Part of a small language model's weights: rotary positions.
Each number is 128 + 32 x the weight over its row's rms, rounded and kept within 0 to 255. Layers, rows and columns count from 0. Numbers have three digits each. The size before them is the row's rms in percent of the matrix's.

# down: layer 14 MLP down (transposed), 704x256, rms 0.357, rows 627-661, columns 128-255
# gate: layer 14 MLP gate, 704x256, rms 0.303, rows 628-662, columns 128-255
# up: layer 14 MLP up, 704x256, rms 0.303, rows 628-662, columns 128-255
down627 104:095150126157126154122152117130128114137104104157054136101075144112139151153099119155133146134132132126133169123125145122181095081123196074116168066128115127106127127066150107156098114197087184144139182165134099169135121147109140112198131118118138052154071144161075107113148139117092152139083105188155080060050085090140145105133162117145109143167098088131173132080102122119117094140122
gate628 100:097114131120182127125120120097073076160167096131107185114121174211106123163128168136147161135116122141100126179154111128149096102124108122087120109141156097131121135167176066063162118099154168154122154165132122120145138133145062122123066124121158091115151165153111151142113123183174075142205123135130121166063108153082143128134080040124194192136112150106081129179160162202172098127093
up628 096:080140127070120193112121112058120129067105086089166139173132147111109152164142150127153143096127158120112123155087103125137126125147126157112091123152099113156094115153072112089110079204130177122084129137097172147107128083068149088161146086121093196138112108143125147086094095130156159090098096136064124132190136103158133151110144144118147074146112205145189170145141061088129091107126
down628 100:133128118048152095079088160169174117171137150172166119116100101112151135045156145104077171137126121154101063180133140131148196185136143045123148145116181142121085122163178125108076136145105106094114150156125157124120114163182193112099122156151139135125111164128113171166120118154128097156123108097171112134138125087100151161111081165127116076119131070102165083149123105070156123149147
gate629 099:161157135087126128141050083131130108145195143174113140103137099157162197111097077114137137115171121116058150105149110151120106153088099135115137116165115124125207090113168071170092152139131113101127176093190108080110094131101125132137096093081135134159197126114113099101127108128159148138160103087066130090205126180083120162142095108164192129096115121123173135138079126121141102097099
up629 104:193096127124152122101147127131152157160126148109120108141117132152082083084139152145113111168187095193127096106025141146093127061182127121102134072094144164128079064196127086123189174103112164148117086177162156143148145097147134107102120217119105105164178092079137135152134167221095085175113100092140165119170082123165152104119126143129136093128120129157084169186104149109102171161153
down629 102:142082137165153121167168119139188097084138171065113131180094098143175120158153126161092186087120128105116158143137115136152092222140105099120145130078090169141093138156169173096134088142113127151096162135147152143137137117137108108093097194149151137154160132176163130116156148095130122159078112124079134138116133124169116151096081126123167121104151113150129088134106158142092121108131
gate630 103:109153133129080060133081076121116098081180135159112166090122160108207134107136132116136107159139118124125123157133068105184136116133101104101178151112076184117096030130196155086154118120178178123132106076113156142111176177145131138166167140127087101129090125154167170175149134099042075128120091094066176069081168118130060130118131150123118171178117160140110162189111154109109106145115
up630 099:098093103103122109116097141120109128134147176075129080138108126167128084158110070152130139152082154163126204125135159141084092078136130083123096077155135153163117129120125144148122061118094165113125173080178127121172104142155114073087083138136141158156077153147084207133199139111117145139153143149078102074061140059138115125050230119139117167179136125156128194146113067135157106174086
down630 096:156137146114102153116144156135087130172199112132135165064209122128122131097169182147136141109139180119164138102192192156130099114093143183194153136158095109097147096168199165110174154137088074106125116142144160203122201128069152171140111106095146168126166148098115146140061150208110114135128107124108145125128192143140140130150084083119089138149091100103102097146082112098110115164158
gate631 100:159083108093173148107133120107154135185093233177185149148121126097128104121136133164115166128134189136150098104120126123147117104150129125121117144151140104146150135144092171128118189114149131133147131147203149140148137137132116120169181112125126096152205113117095034145194132176135165116185114107089169102150155212117079080127130167111124190087069117117111094136114119157105124131103
up631 100:087177148131128104114099151103172113142124106148096108161164134122119144106151128137143063127103142176135130137100096139082152136116150179133128109152116147129137126132126086101147139082119138155102150134085139147124142139188255169176113074145116040100149132175139147141117110121188156125135026146173106182136079189105099140174133129093105102124122122116152148083130126068143099162143
down631 102:136114096104092111087169161105110203141109102093132167084096121099165161106144135163122104104098128117172127096082125125163103119105108142083096147069141103110080114150101144075154136084133087094120125122115071100156133095163170091100088147170219127153170146151155172100129115136118159131172096144105118141112131161145192137166147104148132138122161111226108100167098159162135127146197
gate632 099:129118141143157150143093119151154112107160114138146156080023156111096108141127109126116076099138106180164072125171139117104145159072144199107167116121069073067118157078147141128142166130113102116110117108146081093123105100170149141179091140047163120134188118137133131146158099083139160097222136158097147167195165089124096126137091150177135138178133110121122141161067136113106095151174
up632 101:093114196167130173143160128133115117098152099133161087053068126123161100138138096166124188114184091150109111132153191120120075180088101137128114166161142087109100142146134063143108120115207091134097139116203129111091137149106104123187157124159098176174122141137168097116106091134137174074143121074093129130150147094072130141138189117109144168182126135154152177042139165116143103094102
down632 098:180113130134084091164098157032179133125069144155116086069110148102138100119101152119071150081134079152153188112152134140127117133138132115113074145166131105138160190142219105156132130110139143143186097130159083126127122116175161147130153138097133133049177096102166150101102158134145132148165118218110143153123092104048166159141140173124133109131148101214116179053159092131118151063170
gate633 105:115058085100119160156176087154171136147116135187155118102127112123141142154135110095154161183122148157143116112111156171165166104089103102086080131165090125149153117139116093055154092079116124071107107111089201118067174165143107102185137176130173123105143063049108154083079127119137125148086157153141094104098102097177087114137065099193087087118137154152148116111119126099142134117109
up633 103:112135075069150169139196176123108156106108168166153145121138031093073159105030131160147095104158125123065187136149185134155113138125157142151110120084128131117123125134132143116107129161174151093125092131122166136100123133123146232094088170073156131173086119078084103160117144064111168071095145133080114139091103101155134074148142090098075087101101128161105119117095058159121138118172
down633 105:149166158133131108172132132139121064094118118141138148089057133124122107149139124136116142167147054111109143122123142127091068149134148150113103134119133155125112106178126121104087126147164111107157116080128128131104154093123103049114069082144152147067178199158153138102123152117080127129140120122131111132172139157152102140188112170126126191153111144115125142181132152122114105152114
gate634 098:111150091146128135189099136106131158167124179163125056140170133189117092071109086165125139122157124174153113127065098105088111161094104123159171156151135126123160143123127113124125090129119105078068102160153146088143149113096068142129069145154152152171136109069142174161085149126143153150172136145162162152103181113124175092119120110168125124144167108166111162102152096034117104148188
up634 093:121114176121138158094108198151099086101137127104122127100172135169125081129107136087181130148145130121107139156078109162131132203154162167111121109146135151167066113089164123148064144129128094113099086159136135181104125101136123098108076172009104122140118100143116138094102112139195138109190115081142169162127183078128149148118103156153135116151215159132187217167154107122158144178126
down634 099:111125106158107146147101136140138100145083116168143164132078096116117135129077141134142157125110062159127116094178098065088066172152103135097135084119111095140083161149162090115102129154140134123126061168128136185110106090173154095172117086084147162100161155130148147150105219164163129154140111074139134166113140085099105099136163071150083191176116125081135160108108082081134166122126
gate635 101:089107105145105120139170115155092112133097089167109167118150153096125107148086156088164118068046109094139162132116100108112129118139127113188178155164140069093110167092105121156190109084123083143186087158167105129101191122137045191085070130173077133188097092113144125113157143163163100118148149139122141143084155165181104135074187161146128142133149107163147152099152158142180164164148
up635 097:127166149155145139083127169133085131091153178117146146091172118103152115098109145157113098077130127076139146182112107064178140129147128121072152116125120119165134063153147151077107097074122109152124144147105146170148150130124122126177125094144180188094173158162159171077106118122221114111158156122203145169104142152139124198161179102071116162124127121194095138113150098160043136150106
down635 096:140147151188153159150133169104134115074120135141132134107105175101135119134114090148215136140108128118131157146170124179124152161144121073080153136120149144092135107159060116168122131144145189095105176125142090123134151122091142095141151104227044207210125127161132147088133088110086157176134153106070156085134122114121127174158151076079138125079198100099096129145161087186150166092155
gate636 099:134155142142063153134086148141047106133117106114112118087145145142124130140116168121130139120129152132137160121097059108138086122131138143124133036179115144149122150129133121141121228137134134084151138126134150110138096125103077110083111111172107096167165126158069045095105082071132130099154109106177153117126114135107133100167109092185114107087142179081127102146112135126149160119103
up636 095:111128125133162094123093211096147136122080137173160109122151128142169119207125122137177178066142135134145111172109132210117171140188097089199085108163063081163147217137143135123086167177110089124097114175145146167139122152152095128110175101141135144124111155065125112117107099081106130155104097164105094121046101136175080150122153108141112159102179139099150187073114170096109171153090
down636 101:126100142102131159166165077164118141118042131103139205126086129136105092137092172148121165130093149115129109144109157113187155133158135066172145095096125139105118094089158104210103107165174095190102102071088186138122135124107152141181121136128142143165145169149108134140160137131120088176142100131089125155139085080161092127156104174137089085165117124181112133111116167145168155125149
gate637 098:151126180052177136156121087127138157182087057146142138146144143106099131144175103155118120125126127165102147081200159109150094103150130125152143134156177126146048146078148152108180061059115156185127084148137102143129124139067141163168129150162119208115104126126115180088134154132165159082126101104133142115094088151159077119089153099121150105115163150114107138179139165088170118127159
up637 097:113122088193110098116136102120169111192143121141192121092130067072161142147159136127069136098129170116173126178088073129145136133140156125113080182111153115081176151170147144156119205119155131135144187124114152093128108150163150105112114120107115091172157148155092114122123108156120128164105096211138099110100164107109128087159099117087108111129110082114168183111103114127130158096106
down637 096:161114097154145155096160129120134143134111135169137169154093115163073166091141112156111155091135127119193171100118138099129086157097137172171100122180112071070151150157117133120152118159152176110079167125153151100179108165182086084142144118150083107131155155184155133172146116115114109106156118133144124151158129116095156092184100089140127132147128080136176116170131116152141116097164
gate638 095:175110169143154141163156080081152139130127127142076115103139145165153121138103171104124099126137076176088114127142180136103162126121113053123206127109102108112059059116147148077166080108098179103130115147145130086138138093169097110170159206121160119122144124128103161108155143084136144123140130131071068085106126139087072115147132129149129109134120156070119090108104120212108187087109
up638 098:108059167142164115173121122091117188148162127171088098118119131106051123134120155111138176126145152152158152103044105146160093124110148176182145120111142069128200128157146129109170086132126187089146135119120095040148119089140143099107119150125168101150108174105114150146158095142201139107169108139132067098126139178108102160124126134123106154135121207113118128113128109141178129083068
down638 105:128179177180121129100190139039164126136100104184090134115141103101161116150164075091114107148131123154123087124134139135112149136105145167138132100184144096102066102135132142111146147084136155126178127116164108108159101130147132161128149149130179099128173091180143111094066154084135061148097129129116156121109151111135144125134086140160097104088095206095110097136147091153088087103129
gate639 097:134179156117126105119125111141098109144089099136101132138129139129091129128163070067083158114080122166148097084110092140119178074155192119134137135145109150128115081053121166132174138153129151078108150113092142096100122144066135154148156103138144088101138103165138123173104064167173160108119140140136150171119150081135030162171085152128130107108107201090133099127099149167146125110124
up639 101:093108160061097145071079142095128140101091102184172126142109138162121124177154113153097129107091153114095144152139154166080146123147164099097094156151132161197131103152075175144120114157115123122166148062158099120139111164134096145158108135168166070128150121122161093093129096141184125135115128150185133166182090169169162169111137097105128116085137112172161160117123095159105159187112
down639 103:128091134112124111143161104103185079150168121074128085107115113101078154155150146149123130160122110139160137123180096161153113121181113115175113107106130126065126105130138093111143122107146068110061096191138118158162136119114202071160067066116155145145083135085118147127164152174174100156141107086095146072129095127118064090111087135125084122137122196144108172097125169117127140114133
gate640 103:074091102138128102112109073083117089119109103079138176161114099076161101116211098103078133114129203204182069169072125089150140135179121131121125114135116102132117097174113095184082061126177136186147148129162176109134088112120064168136092112167101089179173090122142126120060124149166097105112084156144126133075098139130126146199136078114100128192136156146121101086158126113131131169126
up640 101:152134084135147112093141072213132143061100103121125139116128122142125092118085169093129151144119092198108165174166182136144141129101120113191129137091101093099053177106104104130098140097139111163096135143171171103084135179162173133088135052126090166171092082135136124125143154084116115112109091097093042084100131154068166118106127184071124204117169098103194152146115185189114114149070
down640 101:094112155146099171138161096140150095172170133116164144128086117101134134106141140179127179088121229098161143144097121106091136103164161103118112084178178128157143126177119119134083129192132190139132068110158191147147176134098147123172151166083064204095141076110115149186127130112108102128087088141152090165152170136127095122088099147081127081078139096186155124114203135107138143139116
gate641 095:111110082091202131145107115126107083160089121149082166160136161142126121083153143149092114154183125158093173111080121135079076072089068068072148137138128163150089118094128153131120134072115133147142153089139060210131108101073163120137154138156105100161148107177109121182135188132105071059104099142121142096094125134153121092152096158163147114111166096096168118076128172169123115181080
up641 098:145139075128194074127127124148161125136205152142093109123124185106086119102131174137183125165160060115182096106128190106128151105122126135135061133141147208114147103111147086170131115129099156161090108111146197153178187188135121109117105075094158133076119145120134111174173142152160072084080151149111145159138128157094124126074123156080132129101170130107126113121126126159163142197087
down641 097:094131106161122197137163119117161119119117124090191120068119108137153142141072102126114178083114120119140115166168199147141181129134132129172104089136138074090143131123159107096161066113116138084114159181181092126120162134103143137131112075081153083152155204167147137130135160104110155117113170028132147142080150093130138102093104101122127137158150099142155160162153136128142162138115
gate642 100:105158083117097142144078133111087078160072083116089137128109119200099145125154143130170142157092133124068124149162113145150049144116122076228124132097131122127189141105141155152109141167155132125187069176095155098127134095163173148120104129097160083128084155191097146148129096146049091114094141122173157149105112133126130116065163115104170085171159138070194162136192153146129124087107
up642 095:137137127098151143102162156119175105161132137137131152129108115161140110177113113120135127123126122140100152115132153128106139129147105131154078097132106084082189115098088148107111084154136086149137047119119120136141081126164070156112168173144146130180142136097175178113149150148167183171100072116134147053214115109130117086105141127105084085071127124162119127107067131096111134142165
down642 102:090161102129125163135141166170085149170135113125154136111106107118167119132162105147189115154132160141094148088179069091152041101105184100140140056124074178138102187142111181097104150170111163132060120083163097134059167144080146080131107125128117177060141123100124113164154096213157153134104136116172168180189162044124148157085113138115097116083104155088149092176169120119091154097130
gate643 097:110122158120146136171092109148135149144067126139068173181150160115168109197162072089153149129105193132166117150110099072082139201154105122145151136143125116129108144127088156143127079127095103133150173110168152133071144122135139128174142155168138138072173127127114187082116115112159176138068144169129144118135112191132176126202116099051125096157128170136179164093081149134118129157143
up643 104:105133130112090142115172091121161111176160148095094130092201194146142168127095126125115167085097165147089113137124136112097128119113101111119141119135082081131088098165198135142120099132050111166136135074121150129160070152106140163124126120150100131090114163101094110151107136164165087147111040150189135116174136115084122158099098099112198196133147128073094117088131092169152110148162
down643 105:123058128161168123149115160144151129203106126057096131081184131165114133138143138124159148082087106111108121110149097124127108114133127174102156151119158112126106061119196106140103049144114106169117100089136137156150086169102116138093104175116085131125076162093111102111092083162097087140203111145182114148171183160134103112053103182122151167083138131130102147119150127163134115144131
gate644 100:110052169119104104084131085180102110043107182120048113171119092124106141106144202110113150227149080131117138070137145173147170159150069187168166131179135096103110105186156101114135119129122107105139098103112072124148133175112102114060164134109104111077081157162122136097130111115148107155190124159088108145124217130133079139086153170103139147140115142116153133132104147115165184145095
up644 100:125103110051164131109092097112112177110100176105085103122091126098097076148133160177133158143119100121138106136098135087111093110113162116132070095127190124118131152132083083152160085105107094156108177083132138093078120171126114129158114121200086156151140134154160081148111155126122117090148129086145081150127150105147105199114069088082103128159120185120106149205173069163115079170089
down644 098:120129093153144077168155115189087131128166085133137174158136137112118137140084114076132143114131133159145131130183176149055138130118120130111112107164119169139100117097155097134117163159145168071193128132152086130116126109094122126100136090135152125109140107044167153169185108138121093153117158079182143124139118186130086076131136115129139118118092107160140170165196093089111134161154
gate645 100:157134063176134137111159158123098097135083110166136133127101140119077126131126154140114154159171094119126147162107107167114197074174129137106116083139122094095104113128105153176145116087125095128129098149118119185135128168130105112116050119147085172219146100097148168115161109084132149104091116126094129121114155153147096139128121089144119087125150154159128139118152160160147122167117
up645 102:131155180128145162146155094080194129122157124177155092153162102163078134122095176201070114150137081139093112130103172151140109143158194179101139141126126125169120124160142156132131126073141145127168049100105155115097114133154139135095101099099149206154133090156091135124180117076131164163078136088125032235120142160139117104103175181097096145144109122168111117113158048157124066146078
down645 102:131089127199151089120140123138119131183140124091089077121124122175144136143150128107143088101077113128085144146166134128141159119184101121118093089144180123106169111104114118130069194145120160136100081130126153095108134124137115125051183128143154124144126176093133128102088119131124162117164159127066169087149136139134106162147180121146120082106121145110128108147119155128144131134135
gate646 096:050163156124082133156170152164099122185123116120147212185127157132132179172163120174165100092122154153215161130109126133116051108117106131145125135124113127184150208096143198104136157231111115115140129127128177136165117106132110160083086104151105158164113126144131156098153128146101150129154137067136160132091114099150033113145131116090102197119147202130180105072126126181137120109160
up646 100:137086151133138157109108120211169162092137119087105145203130144051116164112158144093129126081125123079092208120117107137166159174093160089140106185125158110158111161181136140090149100152070114105123093113185117133132131127131077125152064087141110116036154142162087098150117074108082172120125087097139122119134118144131098094140124117104156154159128124161084118130124195097150140146123
down646 101:202123097130106130144125114094160118105106096092145116109128134137155081115073219127142135109157112141159144117160155099181132105120088090091169135125119141197147202183206068118079128144141138147129144150127109110114088073131166080137166147161151144090067135165125141151063138159110131105093074136110123147123148167157075121148159120130136097170155105053140133127104107103072115098139
gate647 102:102201162150077159172190156174158083089144096131063069056191156122160095102096138157160143143102129143131131173091134102177090112131063173144085119114133097129155093082138085092082143088149122139159132128070147084148103112136153124123101093130085111161078093124130101153140143175139172115092132109149126162116097081130138152157098134133079176112141085125122119158164171083067087132074
up647 102:074077123121106113104094110146109110107167139134097101077125198118175136115135139083118174189123119128109086128118168171150141090141122112136051110156120152129109121136132182107094127099121138117160131141133114122109115113129171122097115144124180075079114162124086192127159094139111153103109097128121105134083140109090126105118141103136165051136119119138169141121045172139083144141053
down647 103:077125092151106100080104117142169132188141201130157152191076174098131128118149135139109120170078115142101071144135099188145161120180163157105153126090100106122103155114130154183156126149090115113141134167151134168100112109139167217143144136100114150096089153167123147129159107146110130124122099105101141111114088139085106117045172162152115108104113130154195082129102168210220117195128
gate648 095:100147090108195126092121117117048147156173139081141086074094153113142180137147127181142092121121166159099107107191102148095107124070130082101096121128109185163127144092144147160090150139071149035121114115172067113147087081136132153185141142125128153147089126081164150133147110131150129107119164132089124111107061139157130194134131053161120156173129167139137114108147137132094139168150
up648 096:157169152183153160105130135194120181137102142103111182086131120187150132110172111093168108081123127150099221144148108144124148186100137126134122132091161171126146136064079094143125160132074149112120147150125117110118156181081085129105135183162161153018176126101134176075140044156079117163115101174084120098069123129096114141117187126084151125182170143173185188144150140127152099068173
down648 092:131102121134161130041089098075119145144104165099118156151097030192110156060138099083124166109133120140113078111105082181128115133153112200116108146168128129155143140107071126114108075095137129126144110143048135134119130177137115122124124143136115139110135132091109084080117161073073174139148099142132081210106157136101167153089118166159108152171147166134155098187143073116144094192159
gate649 103:141177095093166103068175122147112115157080147156081139125122083085094136159102128048108133096105127116136126186132142139112118108130166095078132125187160125160069152100131096134096100139104091132130139092106155083116142138114192124130122102124118148150138161131188127088147143107151158094080125185165170172110084095092107092160143070150105120099123104119124206102176201154187163181167
up649 098:130130104088073155157118173166130162064096070122133160059135196085128203183188086159086142161102082176145161100131130121096140123164112114153124102108151113154177140159136138092104129101087088086115108157132112127106177100165041149074147154156181146063131160143094200127101123107130097135125092140174092106138085099116111158163135139111154180136144154137138137140143121152122148147090
down649 102:120125177158116166145138134123154133092144093108178067169118049118123147100086124153112191120125122114129106138171162168124128146188075103120144167092147089138147137095127092092139135088203136084163178136122130132085126107061130178126050101124059078093134184084103098039108091142154097160108131130132162116148167098151126088085150134156150124100131100115143171159138104081170127106160
gate650 099:133183122089099085163128190110110144166173099129164148115127087106122111132113101143192038145127154141163120170175147121156085128139102118116089168112182095120135126093154134130118099123209102106115110160126031165188120153168091166156138140085115131153146174086074105109117123135095145121139088124148131145125090094141078087139133141188121143147126176153166127115154072142152128126076
up650 100:101151133159135159114155133189029079158119156159167106158142181121146132122210130119114199102131093141090075134127130121129117121140117144130183142123158173084169163179124135103110186142121145122112140100085135137160167147080113121094148174141123122107123092113091127023139112170152084113098146106177138114171149100110140145082080135130074095070097116167112128151051140155122109149144
down650 102:114143072109105123134068104153105087129113078184086111121095118134199101158153149157111100107162163109112115090117088118118170133129124139101182059089143148138168199107170116082176177091103142120113143104114107145090091124120155157093100144146109144178078086146119096113141140128149092169147166106114165173142099085150120083141111148122095118170137128134106050121133153057171135162097
gate651 098:113183154113104160130108108141129158095121132113109177123148109095134160108159166151153114139164173153165065092117094097124105120114135159121095130116132122078104093159118096112116089104087069107176090072178121106140108153044161095148145144151089132138092155100135065183160145032130177098089134145184139133116161130089156140166165084118122069101138170099207157100168148115113146134088
up651 099:129238129128090176127118077060071122124167125124102130185137114107054139161115136107153113134151141105105092146135135108142071148115139097153095099082138143168104097137157060061122132111062137090168060136100175091181070142113155153109110163157126201127076133137111152148095084099090121118076114137132148110109117143157187135162145113169095157115138128134155123186147118154137102157102
down651 098:105132184107136128113114128123153106147152159114185075140134099112089163094119120106114144120167098149146108104107093100166136156146097175135151175151147146136130105164140191073061101149110131185136066171129129081108097113110122126104120174060128153166018109105094063174191100143084118154086067155163161202141141099084146146136133130111131090136135121153101157144148193080138092141176
gate652 103:154153128167144157177081157121065125170111126142149149114109107121132188102150128114158140112146133109206121127188138139068162181105070113137076134160153152110139111146142148155131154088122075171112141055135146081075077123154112121111115124125123129102135142148178149078151115071188100128121158168118127150098157182062142113098162125102118170152116111062086172132112092169101107101118
up652 099:117081100179147092101091113107111086128129129154061147154112114175145029075126088102136079125158137143114145117135121133111134106166182076110160138178162103069155118147082115140114116107121126055110083125205133126152101123130190118122116113091052140114137096107118155100121181113128123138170140108093199115137095170107134156117073133156109142126106170128187085107124136123186069085170
down652 098:112107115095142141104089167077148083171135149119140147108140132100160136152122127133090149127146103100090142131121071181163156116169146138125131156154161172158150185122153117101086108106110156185157135120074120103129152095164122174159089075127162130107086170074175122142091069202134093085104148116173148168104108130186118172165140145194119116144080124102102116124135113100121082201172
gate653 103:140135159118062149170067144118157138108170096132101086142147121156127164195152111116151135158165109109116163128121175130054156105134112176107092150122163079095143156163113144108161193060168088195178092137124105074144119130120176105139101157113127119119177152160139128130150073115140153160099143108085141148143068144118156158151117134145133121040138171151114128124165121153117052116138
up653 106:184149155164102145098113117088126133063189108107107060064175120103115148186166109166146167101138096135115137130137169103105109137112170178099149132087113134186090098131107133124153193138114117156195106163105129118157113228133128124201183141133150161092169140161178161161111145107150131168119127117129096166200124207056158114147114150084128109133132122173138079155128108117129203126122
down653 102:134171097100120141142136114134100094166100147162204097090149055129149062100190098080162151131182111108120107116142165098123153104084177129209103111141109175152118118141114176132095159162150118108081125184184114115112142192130044061193172146216125154141160109143126116159111201117160119152118071091125119137055114155095117092094143163083140103137143172144108156160111155152073126106165
gate654 103:153146128094113119145140083118104105125120122157114098153190106153118068117120149112141147144153147105122113122153099111155156172119130131183112156163115094098119138148137173096138099158120122086117135122110154136132128163199066072170080112081117154110136134091127171167112105166113095156179091127122172121125161148129151132186123141091100144070117122106082090137147160031093152125123
up654 104:154121108107152123131183106190173085130152139153139128126112066113178163126141063154121133143167140087146169111094110077135102148087075120076149124096077098206169133068116141099127140095113094114133212151125159103110129208170107123134169137140117075138125064119182113167133103120124167123147203133173073114114084173190067127128117143128094156132107158155105113128175108137156117135111
down654 101:097165091140150126076131111111077108141105196170119128135120160139090156083112134129071201124168194125138145115134152066151131171170112108114089147125143191100101138245093079118114122128133157162154094125144126129103072093186122154111122102094139104165102124092181109096114123104134164125085179071105215142116169059122120140084164146145129115108196139081144129086122129092118102111157
gate655 104:130161132136132141077139126114206094079087126172172122125167113159184149083154109124110087126166105137158111091108133098164149132096160143141112114134097166147161173122075149146094096181119143149105237073125129086132151163179153141086117135181159144110135174160094157076167148163180130103114078147099172141106119145129154108115162043129202168139126119140086151138134184132161155089073
up655 102:150145144171146195069117162151158101112104095086144161173078124087159164176099087130125174188088135102106145131179110155153177097129212104100083135135137181092132111099130121156157097139140124158110098134138111141139120123149135137082113117163109164078169193122092168153154121126123115166164118090184092123123180109166065146115146115097126155148150128131148154158056120127144105100105
down655 105:157128133063169035136139128160123156136121094164094091160110153171172077146128091170127133157116119123173162110167130149166071098129123142101173168089079133085131132129135121106162134097117138095128086152156127164116194128111135111166145082126144051122116122148135145114125134194082117135216177145135122073059195126142145165118154126195121173119167097122155163107143104125156138127134
gate656 097:152097138118138191132104127157076087128145123163129065161118147139189143160113148101127211118097148089113147122101126124160104104166119083123117105118196080169114146106106156096134171158142147171216060088145188090148144167146108096139159130135080133119125078105160158127106131122130164088173112060126098128073140153155164138102155120146130063050099099095192131048127241169152145136171
up656 097:087109115153125155155112127134130086109118147098157135136129129139158147082131119119154145100180145140130090032109151158139134160147115121158120165100114122090157159142127121155123124187151175145154130135114107116129126138096164147100114163071095098158166162100130112132164092023093159129160129123162131106113110118061103159103053096177075148082162191104107134082088131108125122199132
down656 095:175174166051144144148088107165161136112153127144085110132057106066139153079165180101124113088143115128068162124103152130125108126118112163160141128075151089170147123161125114186135140090207142158146105085146034114122171106168134099141132176115158029169153167100087183121154144080154212117155142125093133103182108138137133097146120137076127124175116106128097099106174095184145144151089
gate657 100:143092131131089045093152114124112151118185098127108135130138101148131079137096171137126114107109207125075154130165081106119095187171149179173122133163084112080113125103129119132125103166115144183122103107133089147146165151129113142079149150152139155111092123140129122151114106088190117134126088107080114132133088104131110105152123164100134109164143135157137147139157174122109117149135
up657 100:131170113113194068119117152146167081177105081081095096107123108123155134166089093167099117156112072139141091121187106103165064149158151140143150140129096138122067171133148098158150131137186172187101137130128159138180120129096157133106111183166138158119088137137132169107127123083109114152139134127150077144093186136142092115182133072116173104171124100110118114161078158100177183100080
down657 098:110084172093086142165136115130092106125085110132084120101120101121162093179157150188116089097107119182120099155118136193109167082104070124158109146112163114118102115104090171180093156125155116180092175074118164132163188127096152114147130075151130173117127131130110158119097152140072120121052125150184133149072110116142223115143161106150075108128114090108143132097101128056134181139092
gate658 104:126130044148140125159129115103124198145144153136109146108103137163143097142131133067118153055146137155135146160058122112137128089149151140102151190140076082065097092147100158174133060157110129088129145076130097092199110109185106147065112059140173143148134119153164163125109165155104121165095098119080137127158108120087124154147163136168096099117150109049110067157180155197182116086101
up658 102:143128156128087156151181192101110144098115130127147087101155108139133155093098105138086094123118111176146144086095167179148131101104120103103162134126124138102058188137124120167118064127122167206135117131143124112068105109123163082110110101170135180170167163116133123119189118116114154085154156112098160154180106140139111200171133160190144127173131133102150122152151093119155210135119
down658 099:145103079141103111133096098117114120123188154154134131108138175194179121041080165146118106128159119145119118055090160136106144134129105162176121137128170155172111159121123087166162106144177093105127129149146150148123177145107138111124139111089160124210111157155139129128170140092116129081158175097115120149121100117187129105156124132109165167136101073085104114145089126107147068084109
gate659 101:109090138097180146154071147130119097150159079143128134138091108102116113153178113157156150098154048103131077127121162074158169129125151161136145089100109097080151096131161168121108116128084079145154139092156079191166093125153116096135128130099154096115133094153107076120054056110139121173165157102119152143138186145106116193173168148070104126146156110113159115119192060076173137160094
up659 100:123169127142078162171144122181108131100107100120136092068128150102127166088134113118142134158121137111160059122151144117160116136173088119125148174153164113126127162149069155142109153188118074126172094118158103083133128130178098105119101100122089137158100106126127117122105127121108153096066134118117128127178178206178128124126106089162131139144115095097113130141142127170144133160085
down659 098:178092119128147119091099091089170126109148086118102172125093089157077081086084160123104111096089100104108110130088104091174112100115144188100111166160111097114095111154091202071130118156104133112144177101093127140185164118115143129147166158069110093117108092112085195147139172086141132177123154127122137209101120133114097152138137107118150141080102114141061089118144153119134086165117
gate660 103:112124173168112111096081134154160111131154141108059088118138115117201161162102085169179170152142102123110149134151179089112127175134201135183141105099158105155126125116144153164149041144145115127141137069120132140151130192096158107145142128154122110091083132118097108099134154114164183085118104145176090103112099124167125090183137056121168098077095144172118085104160120155158149131130
up660 100:115113115207130128114177088131104152138117170123094183187133210149142123133175159161098120143052087142141089177181189108105098107113134120123169123123150179120159123181122138115134167078083152143097109144071157082097128127144129182156186086113169103099155140181190145128194082172161122122143060185066158147139167140114142139148122101157118130144145081109130150154096084150159106118159
down660 100:178125160127136136111120198129098148097109075128113165065086151138129188151125161092094173135134119100050148153148162136182166172098101094093189125085078119112125160172080162099118120222158139189155150099140153117121127096072150158167138130132114098177130181151137132103114080111170098130098140032169140168137132175109122140127122119104120129178066166120103141155125159074102090124101
gate661 100:087123157121173145084133115147158134148113150155085112126128184173176127154103137097102115142134145094104112097152128195190137127071114130140106156106115131143130176129121082083220152154193126169087126105181117075087126183109137143139108123167206106120143083103145158163190128150119122103161138129161079121146179117158118085112185077103147150086128108129117115102167097129133130110152
up661 097:077106134154177071119132123101156092064140088141146165133127121170113143116118150108122178119123143171131123134108114133156085142152118161094108133114106125111092080130180148125095106093116140054164118143129160125123123142152115145092134097068099177102124063158122143158105097137124059097050176059125120208129101175121138134126162141095053139107100117117138121078160131135132138165205
down661 101:097146152119100162100159130231135115136121175128135082086173174157180125114153100125111115160085113111164149167090113154152166075148099120165124128116145178086162119108103088126111134106171153092128155150101135173149160110075065110171157126143088152117065078144131082125060126136189088087145170147141114165065146124161137105174101111158075117104149112112161092119121136182084149133150
gate662 101:140120157172023183083166154096080137107156146137123134107114151141186064075133141125095132075120173134136084169153135163148145068130127120149120138096153125096136161141132128138146128147037099142073126142139149145183157113067081181098127152113094136108108090132162136121145133123139119088099121146095163143137089157113133109107175109155116053180056154114130168136106134119145166096084
up662 100:115172075142119183088114142098104089163117130133068095153143132158095119077159086195065165129144105079068204172101149118118169141089098137145139123075124104147147141151088127113127146116093140189125126146125072106121131087126108169124128113163130193081092140157179092188142149187111128145107113107127084135084115070156135142138158145164108135166068104052179099125138130075090166121144